Weights of a small GPT-style language model, trained from scratch on English Wikipedia.
Size: width 128, vocabulary 7371.
Architecture: LayerNorm before each block, normalized queries and keys.
Training: a variant of Muon for these matrices, 224M tokens.
Each number is 128 + 24 x the weight over its row's rms, rounded and kept within 0 to 255. Layers, rows and columns count from 0. The size above them is the row's rms in percent of the matrix's.

# layer 6 attention query, 128x128, rms 0.0559, rows 0-46, columns 96-127
size [104  87 101 100  94  99 102 107 104 108  91  99 105  98 104  99 110  88 107 100  94 103 101 123  97 103  95 100  93  93 100 110  96  89  93  96 111 106 104  99 105  99 105 103  96  83  84]
[[122 145 145 148 131 113 140 156 140 130 115 116 131 124 106 178 135 119 105 129 126 119 116 132 145  92 146 130 141 166 128  68]
 [123 145 146 125 165 178 121 164  70 134 118 142 139 119 151 120 153 129 125 112 120 158 149 114 135 151 135 126  92 115 139 125]
 [138 112 109 118 137 123 112 125 160 113 147 136  83 137 145 112 136 130 163 123 140 137  71 153 130 165  88 130 144  92  89 172]
 [118 115 113 161 125 129 127 132  92 165 109 143 123 129  97 174  93 127 118 113 101 131 120 156  94 119 147 106 127 106  87 156]
 [131 126 148 120 139 172  93 134 121 138 143 159 110 107 123 111 190 110 127 125 168 151 146 127 104 120 123  86 117 133 117 125]
 [136 128 142 147 128 128 137  87 164  81 128 100 137 116 148 135 124 126  74 155 142 105 127 103 124 171 126 110 149 184 132 133]
 [ 90 130  99 132 107 144 133 164 132 111  82 140  83 148 120 124  98 152 148 101 150 110 109  75 108 117 155 107  97 132 137 127]
 [128 107 135 152 120  85 117  92 120 128 128 164 140 133 154 147 129 179 142 103 110 153 146  84 103 164 123 113 123  76 106 140]
 [150 114 155 114 163 146 153 152 114 121 101 131 160 128 102 108 115 104 136 146 110  85 118 150 159 173 106 131 119 154 137 160]
 [133 126 173 182 126 120  91 147 104 162 109 123  89 127 112 117 139 119 151 144 108 109 113 132 147 179 109 136 105 132 137 135]
 [ 79 164  84 123 115 132 163 127  99 147 150 107  94 102 152 148 134  85 131 138 120 176 128 136 154 110 146 160  86 136 159 137]
 [146 156 104 119 147 166 170 139 149 129 140 150 101  85 124 132 154 129 142 110 127 115 141 140 149 138 109 144 103 107 121 125]
 [159 134  92 147 113 137 157 124 128 120 152 142 123 177  78 125  96 121 142 103 105 149 135 112 130 115 100 127 137 156 156 117]
 [112 189 107 112 124  62 120 148 136 112 100 153 133 103 112 176 152 155  74 153 111 135 138 149 106 145 121 142 127 107 133 110]
 [130  80 115 139 140 134 123 155 187 125 129  84 104 167 143 142  94 127 126 110 119  95 121 138 110  81  99 108 141 150 125 163]
 [135 152 149 118  98 134 167 103 127  72 129 136 182 110 144 140 159 116 161 134  90 154 104 120 127 132 107 130 138 110 189 142]
 [139  99 161 138 140 140 170 135 126  74 142 144  83  99 114 139 129 111 118 140 107 114 142 157 144 150  88 125  96 152 133 105]
 [114 153 170 125 127 129 126 101 127 131 128 148 150 135 128 128 124  99 126  89 127 137  94 157 125 152 113 156 143 142 163 133]
 [145 108 150 161 126  95 125 103 114 117 100 155 131 138 162 132 172  81 121 148 117 154 163 128 124  97 128 123 162 134 155 117]
 [140 161 130  88  96 125 166  90 179 101 131 148 130 138 120 128 103  61 167 144 101 138 143 119 126  89 118  99 117 126 124 125]
 [120 160 100  99 125 154 130 135 128 142 101 123 157 124 139 153 165 135 144 137 122 138 130 126 152 111 129 117 136 132 130  97]
 [152 117 123 132 137 133 160 113 174  93 143 155 149 127 131 114 135  76 152 128 121 140 144 146 153 139  99 133 120 119 190 105]
 [ 48 101 164 142 158 109 131 169 135 139 120  59 109 123 146  70 131 147 131 126 145 134  96 119 119 109 134 108 177 161 133 117]
 [138 133 153 142 137 140 121 122 119 125 148 148 117 125  87 119 121 131 123 163 113  98 123 153 101 126 135 149 150 130 128 156]
 [161 155 140 113  93 127 148 128 133 125 152 129 106 173 125 151 112  82 165 138 113 159 147 153 108 115 141 144 131 124 113 129]
 [104  92 130 142 161 162 154 130  84 120 129 124 118 124 104 128 109 112  89 140 148 120  80 137 120 119 157 136 108 129 101 137]
 [148 114 148 137 136 130 132 115 170 139 162 118 145 115 170 126 147 155 150 132 125 114 145 132 156 133 125 152 128 147 118 117]
 [142 130 150 133 145 114 107 121 125  94 134  91 149 132 103 147 133 107 105 131 132 137 150 125 147 152 141 108 118 121 141 128]
 [136 171 114  85 142 135 150 196 148 131 105 131 187 146 112 146 136 151 137 168  92 126 127 139  88 116 125 147 135 138 141 130]
 [141 117 110 129 125 156 168 126 120 149 139  92 135 147 182  92 127 168 122 118  85 134 139 149 162 142 113 104 138 103 145 123]
 [137 155 108 127 124 146 138 123 114 128 123  70 166 123 118 151 146 161 170  87 109 133 130 136 107  94 126 155 134 146 103 119]
 [103 129 116 167 119 147 164 172 156 128 130 126 138 148 114 153  94 164 134 111  97  89 102 129 122 120  76 154 129 102 145 160]
 [132 160 123 110 141 144 137 160 126  81 156 189 140 116 129 116 137 126 101 112 152 110 152 108  97 137 175 148 139 152 104 118]
 [119 156 115  69 122 187 113 126 110 162 121 131 127 140 131 129 110 116 114 125 109 147 148 146 163 110 127 142 105 132 121 148]
 [127 177 117 102 127  98 152 143  87 155 108 121 164 170  97 119 158  99 173 141 133 114 111  85 126 128 103 128 115 133 157 144]
 [108 131 121 111 128 128 148 116 106 125 115 134 115  83 121 172 146 177 112  95 105 115 160 153 131 164 164 132 124 221 140 130]
 [119 116 136 181 113 115 137  95 142 126  92 114  83 129 127 125 131 129 106 120 125 158 123 154 147 120 112 143 101 137 105 147]
 [113 118 114 129 121 120 112  69 139 147 165 150 136  91 144 124 171 110 134 150 135 128 139  82 127 128  99 104 129 158 124 142]
 [123 137 143 116 158 148 141 169 159 157 121 125 140 202 115  98 122 177  64 121 151 127 103 129 132 123 142  88 171 140 109 126]
 [154 117 115 146 134  93 114 123 120 121 113 131 133 114  99 127 142  98  66 174 123 126 110 137 134 125 132 102 144 119 147 136]
 [143 101 128 136 135 117 127 136 133 148 126 132 128 131 184 101 148 173 126 102 155  96 119 147 122 200 113 123 129 146 151 122]
 [170 145 106 129 133 130 140 123 103 143 127 105 134  84 107 149 132  90 161 141 112 113 142 152  85 165 126 107  90  82 130 183]
 [151 129 144 149 130 135 136 135 120 100 149 103 128 138 106 151 154 165 114 132 136 169 127 177 134 132 132 141 153 139 108 178]
 [135 165 170 115 168 127 135 107 123 140 148 105  72 121 130  95 161  95 144 146  96 113 174 120 139 100 101 110 134 172 101  97]
 [ 77 116 168 127 113 182 148 151 138 102 119 130 101  90  92  80 124 115  99  87 160 130 111 144 142 129 139 159 109 101 140 113]
 [ 87 130 135 100 106 107 135 109 143 135 127 150 147 164 105 177 120 151 140 115 106 142 131  98 111 193 127 137 124 146 119 122]
 [160  91 173  73 117 115 113 174 146 152 123 117 127 137 116 130 148 110 138 137 102  97 118 149 144 129 131 194 108 150 158 124]]
# layer 6 attention key, 128x128, rms 0.0541, rows 0-45, columns 96-127
size [110  94  91 100 105 102  98 105  93 111 100 105 103 104 104 102 116 103  94 101  97  93  93 109  88  98 105 113  94 104 105 102  99  97 102  94 105  96 101 103 105 103  99 108  94  97]
[[125 126 119 115 145 129 163 121 146 112 123 138 102 118 144 122 174 107 116 159 153 165 165 138 107 117 109 115 157 168 134  81]
 [158 125 137 157 115 103 156 146 134 169 127  84 177 142 143 132 131 159 121 100 119 161 149 147 172 135 150 120  70 120 177 101]
 [118 111 154 124 120 126 116 109  94 115 108 118  86 101 153 150 140 134 188 132 100 119  59 132 131  84  94 125 196 101 127 182]
 [ 82 128 109 115 148 135  97 137 148 144 121 153  77 119 137  89 114  64  99 128 137 127 133 157 150 120  99 153  90 129  96  83]
 [147 130 144 143  93 134  96 153  89 120 117  99 160 126 117 104 142 103 107 119 152 135 160 128 104 140 147 114 111 117 127 109]
 [ 88  81 136 161 104 105 148 110 113 144 131 148 137 102 138 108 121 110 123 159 158 128 104 146 119 126 183 131 119 118 153  93]
 [138 156 133 125 136 152 130 152 122 119 118 175 113 107 119 148 119 146 128 140 156  62 149  83 141 118 135 144 115 167 123  99]
 [157 136 116 138 114  99 117  69 136  89 162 144 150 122 155 143 120 107 169 151 149 146 115 146 115 172 129  96  91  88 106 148]
 [123 151 119 135 124 144 143 172  97 171 118 135 142 107 119 121 130 138 158 117 141 166 115 171 177  97 105 143 123 105 158 148]
 [137 147 130 143 107 106  89 143 148 168 102  76 154 116 133  96  80 137 101 119 138 124  97 132 138 181  81 167 109 153 131 136]
 [ 94 147 120  90 118 127 102 130 125  84 119 148 107 142 153 130 111 130 132 116 119 136 152 122 104 121 152 122 119  87 118 134]
 [103 117 108 117 138 115 140 106 118 137 144 153 139 108 129 132 156 147 111 139 110 106 114 141 114 101  84  99 138 117 140 159]
 [ 87 151 140 143  83 114 148 111 146 113 122  72 111 155 121 163  94 133  95 129  90 152  98 136 143 130 136 138 113  96 145 186]
 [140 128 118 152 130  93 113 110 141 121 119 144 105 120  90 181  98  75 115 114 168 169 128 123 120 130 118 130 118 175 157 121]
 [108 133 137  97 111 148 143 135 149  92 100 124 122 102 167 111 125 146  95 142  99 129 144 172 159 109 107 134 130 153 117 139]
 [150 169  88 102 109  88 149 135  87 132 136 124 150 106 114 151 104 117  97 144 131 140 136 111 162 121 134 125 134 120 147 148]
 [ 73 121 142 125 119 113 138 129 153  73 157 136 110  98 154 127 112  84 124 138 141 168 101 142 132 149 142 133  76 114 146 142]
 [152 138  89 112 111 138 129 120 148 123 143 139 154 103 136 118 118 151 159  95 133 126 117 142 137 134 120 161 139  99 130 148]
 [157 135 135 126  86  82 120 121 110 155 129 143 111 144 133 113 158  91 132 164 119 142 142  79 127 136 151 154 175 104 119 128]
 [155 125 146 159 160 108 160 132 149  77 135 159 140 167 114 149 150 114 101 144  72 131 137 135 127 156 156 105 155 124 142 173]
 [148 146  77  91 128 121  99 144 134 114 131 140  97 148 108 100 170 151 115 115 149 117 124 135 120  99 154 120 161 133 111 111]
 [168 127  67 179 128 138 118  77 130 127 117 140 127 118 121 178 122  97 144 141 124 144 123 172 136  79 116 133 175 152 123 191]
 [ 81 161 107 123 122 122 157 165 144 136 130 128 118 104 140 130 119 164 127 163 179 114 111 122 103 106 147 153 167 119 124 133]
 [127 133 132 157 106 160 155 145  97 146 162 168  81  94 138 140 181 105 117 136  80 109 162 113 126 118 152 125 129 119 123 120]
 [135 138 144 158 168 154 126 102 128 115 112 109 147 103 135 111 118 131 104 124 107 172 139 116 130 101 132 170 102 119  89 107]
 [102  89 107 113 126 169 155 150 110 104 136 106 136 131 120 118 114 187 103 114 125 108 150 110 116 166 137  78 122 119 108 173]
 [128 113 142 112 162 117 141 116 156 140 107 100 174  94  90 191 132 146 125 138 142 107 128 145 140 131 131 127 161 149 161 116]
 [145 119 140 134 127  92 143 104 130 130 127 144  89 107 106 146 150 171 124  84  63 151 140 167 122 126 136 110  94 145 143 119]
 [162 169 116  84 117 144 122 131 167 132 167 140 166 123 141 151 140 129 137 123 149 132 144 122 130  92 105 161 151 152 144 130]
 [102 108  87 119 100 103  93 148 131 113 134 118  98 170  94 147 117 178 152 134 104 155  94  99 157 114 118 134 120 123 120 115]
 [ 88 151  90  95  98 134 149 107 169 162 153 149 158 112  93 136 143 120 125 161 164 163 110 145 117 130 125 107 104 121 126 154]
 [ 99 126 112  79 132 151 138 124 140 132 145 148 164 135 118 140  89 131  98 130 136 155 110 107 107 103 128 132 143 153 138 167]
 [177 116 129 129 124 132 112 164 141 105 125 146 132 157 116 124 137 163  99 132 164 132 106 152  96 164 117 138 149 141 103 154]
 [ 68 100 162 115 140 142 133 108  93 148 171 130 100 151 130 102 122 109 164 133 148 130 145 111 143 121 134 135 167 110 137  97]
 [165 162 127 107 109 102 161 124 122 121 142  89 147 143 117 111 181 103 174 138 135 146 112 114 138 136 136 123 124 149 137 118]
 [111 111 136 114 105 154 125  76 177 118 140  95 101 156 117 125 136 122 141 119 123 139 144 126 132 150 143 131 184 117 199 113]
 [141 169  94 154 125  99 132 117 129  96 112 144 113  92 133 129 113 124 172  84 100 153 133 106 137 132 124 121  94 135 112 144]
 [151  91 133 154 129 161 119 113 109 112 125 129 118 144 164  92 160 123 146 141  86 124 157 119 108 152 144 118 137 152  98 129]
 [147 113 134 139 154 152 100 132 114 140 115 104 148 176  83 129 133 116 113 105 159  87 122 140 120  69 149 100 145 176 131 127]
 [137 154 122 118 139 134 135 119  99 118 134 104 162  92 118 122 138 121 105 151 109 164 144 137 138 130  91 143 157 154 131 140]
 [140 138 139 112 113 147 102 148 110 174 124 116 104 135 166 111 139 115  91 140 123 142 126 105 109 130 123 169 105 147 115 117]
 [164  89 156 115 121 113 133 128 133 142 130 119 131 111 121 118 159 112 153 137 146  78 147 150  93 131 122  83  96  73 142 192]
 [134 119 119 123 105 138 152 133 113 124 154 134 114  98 121 151 138 179 161  92  98 115 113 161 133 128 135 102 141 127 155 150]
 [ 79 111 145 139 140 148  98  91 112 128 116 108 115  96 136  95 139 140 151 168  94 149 161 174 117 133  92 136 125 175 102 156]
 [125 145 140 136 126 135 167 128 111 112  73 145 119 100 121 119 126 133 142 100 145 143 120  98 103 142  93 124 127 142 121 144]
 [125 105  92 132 136 125 128 108 113 103 117 144 145 127 138 164 116 141 159 142 138 169 175 112 144 159 152 133 127 144 160 134]]